{
  "n_kv_head": 9,
  "head_dim": 64,
  "vocab_size": 31295,
  "norm": "layernorm",
  "norm_place": "pre",
  "norm_eps": 1e-06,
  "init": "uniform",
  "init_std_up": 0.0336,
  "init_std_down": 0.0,
  "lr_head": 0.00468,
  "final_lr_fraction": 0.03,
  "batch_tokens": [65536, 131072, 196608],
  "steps": 10907
}
Each number is 128 + 32 x the weight over its row's rms, rounded and kept within 0 to 255. Layers, rows and columns count from 0. Numbers have three digits each. The size before them is the row's rms in percent of the matrix's.

# layer 4 MLP up, 2304x576, rms 0.0347, rows 139-188, columns 256-319
095:170141186154123157167109145163127145137124169120053118112076071134037164126068088110143102177079149185117198165123187161146144119151183080159165099150131128094086142121133117154138098141134100
108:121102141161142151085112160081152073120117090170082129138069150091115112171105128132137181128142115140067124134119123163125149124130145139161182141126134068116139095108141113099106141145145083
089:127115113102105146094174129115149089112083106164102103160140116119151111159156137113053158114113127122139165166133106149098148164170130148136144139104125077106113089150128134109113100126127173
117:143141115132149185085125155158127069139162116092088176089144150178114171152122213132141077123151101156114192110120197062136134087148194106131143117129119058113175092125162078117137098154124088
106:133115070157131115096095146139105160127171145151126121155100097175160127145100119104076143060163151152181151100084154182197035071137138103149113153173151123132126155124106153150137121122171157
092:103110147120128174088129132148130143131137162145183124088086176161071120129129064130132129204113094122054112100115083143121082114132136126105172156156129098108111109169100123142160069161125090
095:069090125099155119130162187106125128116156137090136165115100142133110050130155078152124162141110143144161105106150175183207124139126110099143076144126114075164119100127115150138072104139122119
106:076125109112152130122110138047137111081142135102114089086164100147104112123112097120185104055155152171077176081107130149150108119125141063110146139123162134113145125209134145120098128153168116
103:129152116109099152093163178111100112143162152144126139121166081155135098218158141086112082134102089070147152092173127150099098074114146139159161138182117100139153132160164110153087127111082104
097:151176106148112099149207098119139194115107112100209144083150168114140117126099145067140148110157135105144156119110150123046153155108149095173120184107141120141106142100072102167146126120139142
099:099113094153097103053066101167100060156080154122102153143096156110088142148123081106154173097089164166089096132140139146163107069143136111091131139130168118087132119138145105112145091140136074
094:121114116130164131089142124209171152129124102121133182138051187111133159082137150141106050120069129121083135112112100115098120163112219108151129096180088161120110128169144193092122162146145159
104:157140116153114161062176134092149119118135123118128150131168163107083144099141132087040129099115162109111121096142140159154140122138160151133165139124102107135210188154159129130089080138103130
102:135167164136138218169183147132086097078143138124067199162141120120149083124107134111127053123156109143119155085135158113160115167062176152169111140126124090120098111132125092153086112129109143
105:126179119131147161073137149093169148200157134134151142073162208126133172174153085145097131104149168136121116119158138057091130096145173133144134087140146103101084131194216075116088165132087155
106:121097109118114186138117138172164160134085166165122077174145087168135157170170134109131184111119158108099130158150128165094108123144101136094148114140100138116109127079143098114077155191160118
084:142097112124156125120079080096171178133117106176170177132073108081189155187094043131150126071161143176158100158201106155142174188163172120202087173153079108079121128114119130103124090136124094
099:077170116131116174169173157171113137138123171106078184109059121161165138137078114097143129095197130153124168094196130112162115118152110132123159107146101162127137113127147114090117137187125118
088:084052151136115114159057137144171136094129167163225142133073122176137160094108163134146161053149127203110118164171114063126138163159124144093069071123115100123154151130134101155143137174122173
102:136176144101173122102155149124145103140173123097152143117130155105149131211143138096147076066168124175093144101070154080218083108097136150133116092085127128106108170172087121102154134096124119
101:121122134104148120148141089144105132115158172165122144154111137129133141151181090123124190109070148141151191177211144181101135104147106122226111178200145116116133101092131074162081134097162060
100:182108107112171159075081156076134121157134135060137154152211154134135117200075098108148099124114098170131122063137121076118172066105085086158169119163153088168168124117125089127115120135095183
090:126104062119112093079194088122096162064201110107167121147127133125103083135126092138132122050093145150063091120136147160143143159091132115120140095143119114128102159131119152144135159176102162
100:147170108095115108097173125089189135143078089177077147159139135092128094148111081123076134084164158150082094168168104152147094052086125029098104145152099139070164126180071202154083076160121126
108:116167150179108136132116163142168139115154152094150132079173130128163113139137113107154106129143134158088130152136091086136075123110102200114124097160153148131082148120120107113070079091100127
097:149115160120117092125127233066085065088124126132165100109199173124111117118134167116104135085076113167148103100183090109069133123150178153203158130133133095105147115099171149128081070137149153
098:124150139082147140156107133117145107057103109155079140107107108092149152118151148094145060130205147139150099195148164109068139093144154163161101129212105124010074090109136146177085129161114081
079:147172148145075140135093083108084146141147121096164156115054118124124185125138101159142099083187094137137155097123120116144162147113119143127124144121119118132119135093112126055154116099137085
096:092119141166134163073127194122168098112177110138087084112156139072127066202153129158102131126132128145133123132107165108137102117110126044163143142162094147080086131133098188087144134110099126
095:102145083152148097094135102066134061118203151113140118165138096156117173202129156089157125061116167151152110070145114098117192075152168133094147171116106135120169147106170103157099114136082168
092:133131159092081131112088121110153125125145139098141136101187104170114111144124144108165119116083153110109123122115154109043160092186158098132138144158132118151143157124175143155108165115123105
101:085075150167055116094201162200139153112196176145089154113067126128141181149134126063144135171076120200131115105084211180113096092130156090154150106141152110130174143102093126088104105079147103
095:142170145090133120080173131122111106088091152104132116137138079133168140145137048129122121123136127142124146111199142142155180189087141119163052147109129138132118101191110125119168124085109159
098:095150145141149091098050148142114110088111160115126163143150167152211151097107136125158107145093118095134117146109184163118160059135114168135139109095134114116101151112190173082115099183106170
101:121141138096166132118095151185119136067250070174135116126093122112108149170150128024146209120147154154147125128105154146118126139147161137196107091180111157151097153164121154137129078150118144
102:101125115094186100104169131167173151135149138107111165120145143107145112116097160056100114114098189138108132138114117158111138114167163129113137155133115081087144123130176162156136164075092142
112:132165108105164097074152119126149102188084155137098139145163147093135078102127099136058133107169157216107120145138124158123180147111164135112085162122147061078186108119140125107145083113100168
104:130215116173092182115067126192177069167180191125140189135076183079133143148129169143163179092111118143134122114112147174122081137145166133163137146137084102112129194159143063102133065166093145
099:130090166074128070136128145125072160188107149137136144242110140119161075149159094151141141195128093145063092120134141165118126172124155144161110173147186146102137116171126161123175141143147134
106:093112161119114200123147107152147139172101076127080130158148090158154107128108058139085134094183227156097174106106184199118189069140111181108186091189161129083094134073109158167099161175108122
103:133139179105141127119143125120148095100128159183111110077135153116111159144118149119143180131070148123180154157155138121165100116104192153155192120104148117097157170136110141161092138128114111
099:134181117136112090045067183188143124160092153187166091098135140122128157162108127130135157177127093091040147152114117112170154152097095135104093171094092137088087185142148086154145120169070161
109:113159076100125111117159143149163134102155107080115157123085117164079104173103077096094193167120134155026108166118152103197119164060143122168171119110071099098140147115166082181155046163085169
112:111141133147128104142106147140119114133126153122161150156174103157162136140170112093169162066061165134078121134155110121182129049134083118148141099185140165107090144153179135116116103108077068
093:136147090177144163133130114141149118194120176167130130123060083128064083157126184110110139132134089082112149091221117113130108159074106113181144034140151181120136150162141111127090127140152078
116:155161104108194101107130129163142118200173087142152134120084181125140120153140155126064192134139139210115130110077166157071142061088137151109163120120106131126101120105142143228121084117131123
107:172155139124129102037081125191104090101169123089127126113075154102136132149177118092101150109158138158164074183131079131082130133148073125148129120152088085079153096120172095172116184103091134
094:160138116139114158076114094035156128117134123160092150145125138126097128121150137105155062177183104120127135120098135069065124113136159135123153089155188114117074114185175145170094064127115152
093:153114167113172107101054121097162135175198120139101131095133138049182078119146149081095093088136185135086104158124129097148113135151141123150126123093103130124106159099142149120109114093119102
089:112123087160157161092124160144148121139101126109075107120205123107157080131078048132079143129125249167091090192112091130099148083071168190121115121186099074094127095076091099140123146176105101
# layer 4 MLP down (transposed), 2304x576, rms 0.0313, rows 139-188, columns 256-319
089:137067153185137136096125096118169119191149078142127129133184175154171176132161110143161095105186115166140162132167165116088105096088111181105146126069119123088136118115093105134127103103190096
099:103108177190154116132169096133075083129121132093094111165073119084099053095079132172128072090132101157082130139143173150132144144174124185223140106103108145141150129157119101180139172118118037
086:096155109083145083192137107132117129132125157109115147119159186171143095133128118087147082089149145136155195133129095131130138119108116089121149152106131119091114109165146177117140177114158115
117:183106107143096151162113165112096096109166129114084118154191128168126121145087137094070102103138116090122151158087142132136156105159159125117193069157125144133119083125105112162152163067168176
104:082117117158118151083127150155167099176099179108125117074132123079088140137171104110124179120175128119109138074121160125122078135128144136177152133132112134183109122154119175120211181131098119
090:164198077181173133089124110144135088151095126126138150141179129123209101159131101079094164105142097144161156171184102093172115121188118193160111098136125096088113122110130196073104175076146144
096:129078146133174185102131124145161158164140123083108096125125123129150151118164105134064135142100130124146173131094086167150154051176181129136151148118140113105091167061158163113172123152135200
103:120169172120106068155041069099158156072079136149161147097177191143186139184144076136121153134118165125093097091121126136101164079123172139131138128116094115078155114125158107143130173141133152
096:100064089125107100145106014142152100137142133156153129167150120129147052158112148096172138145168112100123108137100127186143118105221150134146176116039114153133107122077126122119151124140126178
092:147079119102171171128104162146123096158193135158099102119125108090113105078115088141148143212058204092049083121123124124115105172080143143086066160104083180100172100109110190110186117136138089
097:171140167175149137128136124089118054157089112147149132111176121132154117140136102136088144067145132187106138136125139123126113067111133100123111126150162139073133099132095158169166128121139105
095:102106128098107133198136133114104111120130117093162098162099164159151149142136154086150152088143143163105125157127148136158101110102129151126137155174175124101125176041125106141086121111119123
104:092110122082152095099103109114134101121082099076174128128121087136146078108131121196144142136120083098110085118177178108132169133086122103173115119052129127188141111113095165148128108158070181
098:145157127159102155114081105139110144114118174073155139172129110186112168144186167144128109168057124100057125109126118163096170151215154145162099178147129189241122114115156146099135165096144138
105:172096131144107186052136152121121129110110120129146082151141061085108124125102191122146132133093148075122119180177138108102103139151071136099162130105073103236123166100146141151137112129122123
105:078076158187119143056090106085189155127170166145128141065157115097133160113136137152151111103143128129133174156134044149097154135190162123120140145151121120118106126170131106155156165141125115
078:113138156085112158086101140145149161085092151090141152127112139136085170133124130082130139131126153121113155146176105178135121105130121128073145123125107140035101131100108142074059130122125126
104:121112039155045228168142145141138112129138145113091136163118129087117135079088126095128118158105082138099096123141128168126210123098093131117088130145108127139119076104123093127105148130133138
081:088200187108142167126114155138156112161142126109116077087134117150104108135064144151131160162168094130116133115161159110163130121123096094060124164111095108075130174118162151124158091087099145
103:129091143166124101107182117143122160171106136092095138203131169138090101130115121149161135109119134057156120100131106095137130114182095213192146187114082113139103133103146134180164134113085111
098:119111117080128118121174177054113092153128176139083194207101150092154114129139056092169163155073170170127110117141117141139131165096090116189086160189097185152126116086108104183120161101095120
096:104114157157110182137087084106170092159165129140122131146064150079151148115038132128178119137119089090160118125126156136152121055122130046153127146118161143166120151183137132070122091162161152
087:118165160147126115188111130149127086121116175146132162121131140153120116100109139118134138148116120083167180096033107118067105104148147126118164125113120101071159142117069142108144124110186066
100:175145180137095129121110138109120150139091131202145145103082136110133152075123161156101092137114078170194119107107159119075118067209107117110141141128127130059175092133126084124084141190091134
104:142113135076126148180146178139136159105124099141192189173197098122157094163104157097112173163127101110150131255055121113044130111173064134114172103130099130076136101140112093117094117100107113
093:163143094117107109139141112128105119129152108104141200151160143075116140120087093115173193175146153050082162099122136065158090122128080147117103102145099132197149100058110146100116187128116140
100:151128112145124091105183170081150143132186131112131154169082213135112163146150108090116155118133094115116193070096073157160097125153125087194172131098150153080137136146130097111136093119076144
077:161116100143201118158138185147152185092143139122083084119144147131132139126167121030161115140109123095165099108108102084128113148160159145139144072172122080232137170130146112165113112100166158
097:104124153193166131159182115147114116145103149124130169096120157190092131149142103115144142160136153138197148106076206136077095181159161114111164139061118157073078116130080181135104144138148109
093:123102110182102142125151175194133111160122139144131084197137157127148146096131115182156080156133056108095154161146126110110072145130110128148149151116102141155123149167132093158067132123099107
091:151117103122107106190075082170159177114122096104152144181129116170108114087121166106114144045153201115138169123103133068150159136145125145141129144144078120129159161115106111155124173118132094
103:130120164080000121131168114183112132084129169135119157036112126085144096116150097132141114100130085135130163112173110142141159131065116148150169146143153131140168119125143072082149220123088075
093:100173157152079181100106091142118093146135120138101139111135149133132158125101149107131166115113125086116078121068148084181112120180125187085108189152142121179172186133117085097065160156149128
098:146145136115138162200072112110119132104099140158121146101148167170138079114166162160124064119141119131109126129167085149116153136165162183061119109093208116104131127125153170071143078129108137
099:170115112088175098193102125137131167137152107104127114117149086118155133117102175068146208175171162120126094149133136114145090142140117099175135105105115155192110182102084127144125095132123084
106:126126152136098133201166153090135143126147089149137115152172140075133147153161179109095120140112210119094078140147094091120063151107150121097156143091126135099149122104116106086154105129124188
113:148084094155156132060127112123160138148121119113145114182160146077171101092151126194126142181105170203137055139142129127128134198111188159175112121143161113087171100121168152053066079108087144
097:202167079134132144174062121148044166132054139231135078153099120088155107121114187120116138069119101161107126139131082122104161159119098169090080113157137135179069148142137110123146090164157111
097:155147140150114180100112163108111161091097121110136160109160056094085128099075169172118124111112129060107153145127134138167103038126096095066145094094115107136095158069143099131156125146108149
107:102122087106095164037078112127114180107070054073171125078136165072094154090146061130070137152125100127167104176113125110151109067174102123093163110174124124032119182134135141119153109164120123
097:127192113104137097101137100114161137137152173181106130119144104069167156127145186157169171129147127162187150138136143093069109081138153128122098096189182159165185144093156189156154104109099083
097:138177136128108129146128146175145181195101154116112137102186140140187056144100149121143150126184131103135141084134156103165153085129133115169064123086195191179130178163142133060164151152110181
106:121126155117175137194104142095173063076073114097091213119077101118076127114140106106161090150122139095157121151144147128116196165131053131129114110101121130094085096109091103086112043118154106
109:114124118113122140125070108153175105083117138141191094135203159101165159139106177109203184108088143167152166137151072136112134073129121126111102110143116100084118126116155107128107123146096167
093:106104186149119119071119097078087128081135125149105121125138129133150151117105122149172106158145105129137177135092128145144147072126152149172163166024125141079166129098083148173137099093057137
118:140172117144105203165147136092105133125138189085105158136092174133114039154135160140125111134162139085095140137164125135139132076095152115091085132143094109106156162140128155142150156093068131
118:163068148139136153133155142108119158134114144143168132102134153095138137185188174126079099097124111131167151148144093206135206084100096134130127118105098166084101132103099111107161179150097139
093:144089145103107185100080148226089123100178157153077106152074097116096131099137081114196135146189168122160151095160137149115081130098109155171120146110063145139164130139100039089136128129146130
098:195109169115135182129111164136110114149132141098126147098098079099165160154037125149164077160098115137155147152161095099121112143083116072097144099076111164046134121131121161205197126084081098
092:125126171153145087202157116103109116139148159094127123075102097154185130135116108061149082089076077136179145137134195140154119116171185132092101144125106105118161151112152096132110113105206122